config.yaml
n_layer: 13
d_model: 320
n_head: 5
n_kv_head: 5
head_dim: 64
d_mlp: 1280
vocab_size: 32000
activation: "tanh_gelu"
norm: "layernorm"
norm_place: "pre"
norm_eps: 1e-05
positions: "learned"
qk_norm: false
attn_scale: 0.125
bias: "all"
tie_embeddings: true
parallel_block: false
extras: ["capped logits"]
init: "normal"
init_std_qkv: 0.0224
init_std_o: 0.0044
init_std_up: 0.0224
init_std_down: 0.0044
optimizer: "soap_variant"
lr: 0.00515
lr_mult_qkv: 0.7
beta1: 0.95
beta2: 0.99
lr_head: 0.0121
grad_clip: 1.0
warmup_steps: 200
schedule: "wsd"
decay_fraction: 0.8
decay_shape: "linear"
final_lr_fraction: 0.05
batch_tokens: 262144
seq_len: 2048
doc_mask: true
train_tokens: 516800000
steps: 1972
dataset: "wikipedia_en"
Each number is 200 + 20 x the weight over its row's rms, rounded and kept within 0 to 999. Layers, rows and columns count from 0. The size before them is the row's rms in percent of the matrix's.

# layer 5 MLP down (transposed), 1280x320, rms 0.0936, rows 460-470, columns 128-191
108,179,197,170,180,225,202,189,234,229,200,204,235,205,181,223,206,175,229,218,206,208,222,199,201,159,179,225,212,204,186,219,210,215,203,182,216,180,201,199,187,190,209,173,222,210,178,215,183,172,186,194,210,213,192,198,174,203,217,208,189,206,217,203,207
083,214,174,209,191,201,178,192,192,204,172,192,196,210,206,196,219,179,210,189,195,223,216,206,178,184,204,213,223,175,223,165,163,204,192,203,210,214,175,176,204,194,199,205,210,184,162,214,181,208,182,212,207,209,187,234,175,212,245,199,217,208,221,164,211
115,229,216,211,173,193,183,185,225,176,213,180,199,176,196,175,217,177,218,170,221,197,208,190,179,205,231,192,164,174,154,167,213,177,204,209,201,180,202,173,230,215,218,198,185,184,210,201,184,178,144,250,184,227,206,184,176,176,164,199,182,200,184,190,185
109,196,185,223,196,215,184,210,173,236,199,207,217,187,181,220,233,195,203,203,222,163,211,239,201,192,172,223,190,186,213,213,223,191,200,187,203,192,198,175,192,128,207,185,190,194,209,196,199,193,189,196,197,217,209,166,190,176,191,184,203,163,185,181,222
106,186,235,207,195,245,205,186,217,217,165,233,219,220,162,211,197,220,153,188,208,157,223,182,172,205,199,233,189,212,195,181,230,211,241,190,196,175,200,195,223,214,212,206,190,223,215,161,186,201,195,220,194,141,207,195,201,201,182,202,191,226,194,175,217
091,198,178,190,181,169,231,185,213,227,243,224,187,179,231,176,234,220,209,206,199,227,190,226,198,205,218,190,221,198,200,193,204,216,218,208,192,198,204,192,181,194,205,208,216,198,168,221,200,197,159,186,226,203,201,183,249,224,178,235,188,207,192,253,162
101,205,172,210,234,236,172,174,189,237,220,203,201,191,236,191,222,212,212,214,179,202,196,223,235,197,178,165,228,218,193,200,177,215,182,226,235,215,183,186,181,167,198,206,178,225,228,226,213,186,202,170,198,183,199,214,244,210,227,172,200,184,218,198,176
086,182,163,203,176,192,182,225,217,192,182,199,231,191,184,200,223,212,178,220,212,209,223,190,228,222,191,210,173,187,197,185,189,167,205,180,215,236,192,203,187,202,227,235,217,199,234,204,259,190,189,219,208,163,208,195,176,167,188,204,213,194,222,196,209
093,163,231,203,222,177,212,197,187,234,187,196,196,182,192,165,183,189,215,146,219,175,199,209,193,188,182,203,203,166,194,220,229,231,175,190,208,191,232,194,203,182,196,211,193,201,217,208,199,217,235,148,207,223,192,206,193,220,164,200,217,182,205,172,221
094,208,199,144,187,195,194,201,152,203,191,198,165,185,209,159,195,201,211,199,192,223,192,191,191,202,183,227,205,190,219,205,174,180,202,181,191,207,202,237,222,214,180,191,221,199,202,187,217,182,239,184,195,202,184,170,233,198,226,192,208,216,192,202,185
085,208,199,198,176,197,195,188,195,215,226,215,223,206,247,218,169,190,198,202,230,209,193,214,212,182,201,182,217,181,200,183,198,184,213,200,190,217,196,156,160,212,209,213,205,186,191,196,205,214,204,202,207,180,222,185,192,183,208,220,181,186,176,227,196
# layer 5 MLP up, 1280x320, rms 0.103, rows 461-471, columns 128-191
102,192,210,198,230,181,203,208,199,193,201,183,198,175,145,180,176,205,210,194,186,215,182,177,178,226,216,195,216,226,171,214,188,195,192,208,175,202,182,240,198,204,181,186,210,199,208,196,162,210,236,178,213,176,207,191,213,168,203,201,250,186,201,247,160
110,220,223,188,247,192,153,207,195,203,205,198,189,195,188,188,184,184,172,182,205,191,182,203,171,216,189,220,201,189,213,205,216,199,204,252,193,176,186,230,219,196,197,204,198,209,205,213,192,155,213,200,219,227,210,178,195,229,193,199,202,210,214,196,206
104,221,212,213,174,195,213,187,189,189,180,201,192,198,220,191,195,183,181,197,185,192,192,192,200,188,173,177,189,213,195,193,198,235,216,214,214,153,165,185,204,210,186,224,209,219,213,203,188,214,248,177,189,172,208,193,185,203,243,184,213,250,194,212,210
087,192,240,173,197,191,225,164,215,199,205,207,194,190,204,198,187,146,178,236,199,213,189,190,154,195,200,224,211,177,211,206,204,178,233,234,215,211,200,210,211,202,204,179,174,184,179,198,186,166,218,217,179,166,158,212,234,143,188,219,195,194,213,191,210
102,190,190,195,218,202,193,202,233,182,241,185,202,225,187,227,176,177,196,203,190,176,218,224,203,186,215,191,196,154,233,194,198,226,190,202,229,219,179,208,233,168,247,197,219,216,226,193,212,241,238,217,165,213,194,193,182,209,187,174,200,225,216,191,186
094,213,195,182,182,206,185,212,207,197,179,190,190,229,199,235,182,191,182,240,216,196,227,210,191,198,210,211,204,221,224,189,192,180,172,214,205,200,215,207,207,202,179,218,196,205,202,198,199,208,192,208,173,204,208,191,206,233,195,176,167,185,262,241,195
097,202,238,218,212,210,202,192,202,205,222,192,159,201,205,208,195,198,219,185,216,202,198,204,213,216,226,158,203,170,205,173,234,211,215,200,145,174,183,201,205,205,195,190,189,223,220,208,223,173,170,202,209,207,185,199,209,232,232,191,201,216,190,186,197
104,202,232,168,232,165,203,186,196,183,189,204,232,221,192,197,243,188,185,177,204,212,221,215,198,179,180,216,223,211,154,222,213,195,192,198,185,181,193,216,219,171,213,208,203,176,174,204,190,210,191,183,211,232,229,208,208,216,172,198,193,184,209,216,204
102,176,177,179,184,201,196,200,204,197,200,200,208,233,174,225,194,156,172,203,205,209,225,218,224,185,219,235,241,168,210,210,195,217,207,184,190,183,223,158,197,204,209,185,240,200,220,175,188,218,194,190,215,194,247,215,222,207,205,176,151,202,217,181,191
094,198,170,192,213,206,202,216,214,166,178,204,199,174,180,164,217,206,184,204,136,225,211,186,183,218,242,221,207,180,168,249,203,183,209,213,227,197,214,199,217,198,239,181,215,196,190,204,179,185,230,218,217,207,161,195,194,207,202,172,213,218,207,195,198
108,203,213,175,245,181,170,210,218,191,219,161,203,201,192,173,206,211,197,210,204,217,147,224,191,225,188,213,217,211,201,157,214,191,190,197,208,198,187,192,186,189,206,216,189,211,217,172,192,213,221,189,261,187,182,194,206,207,191,184,202,174,201,167,187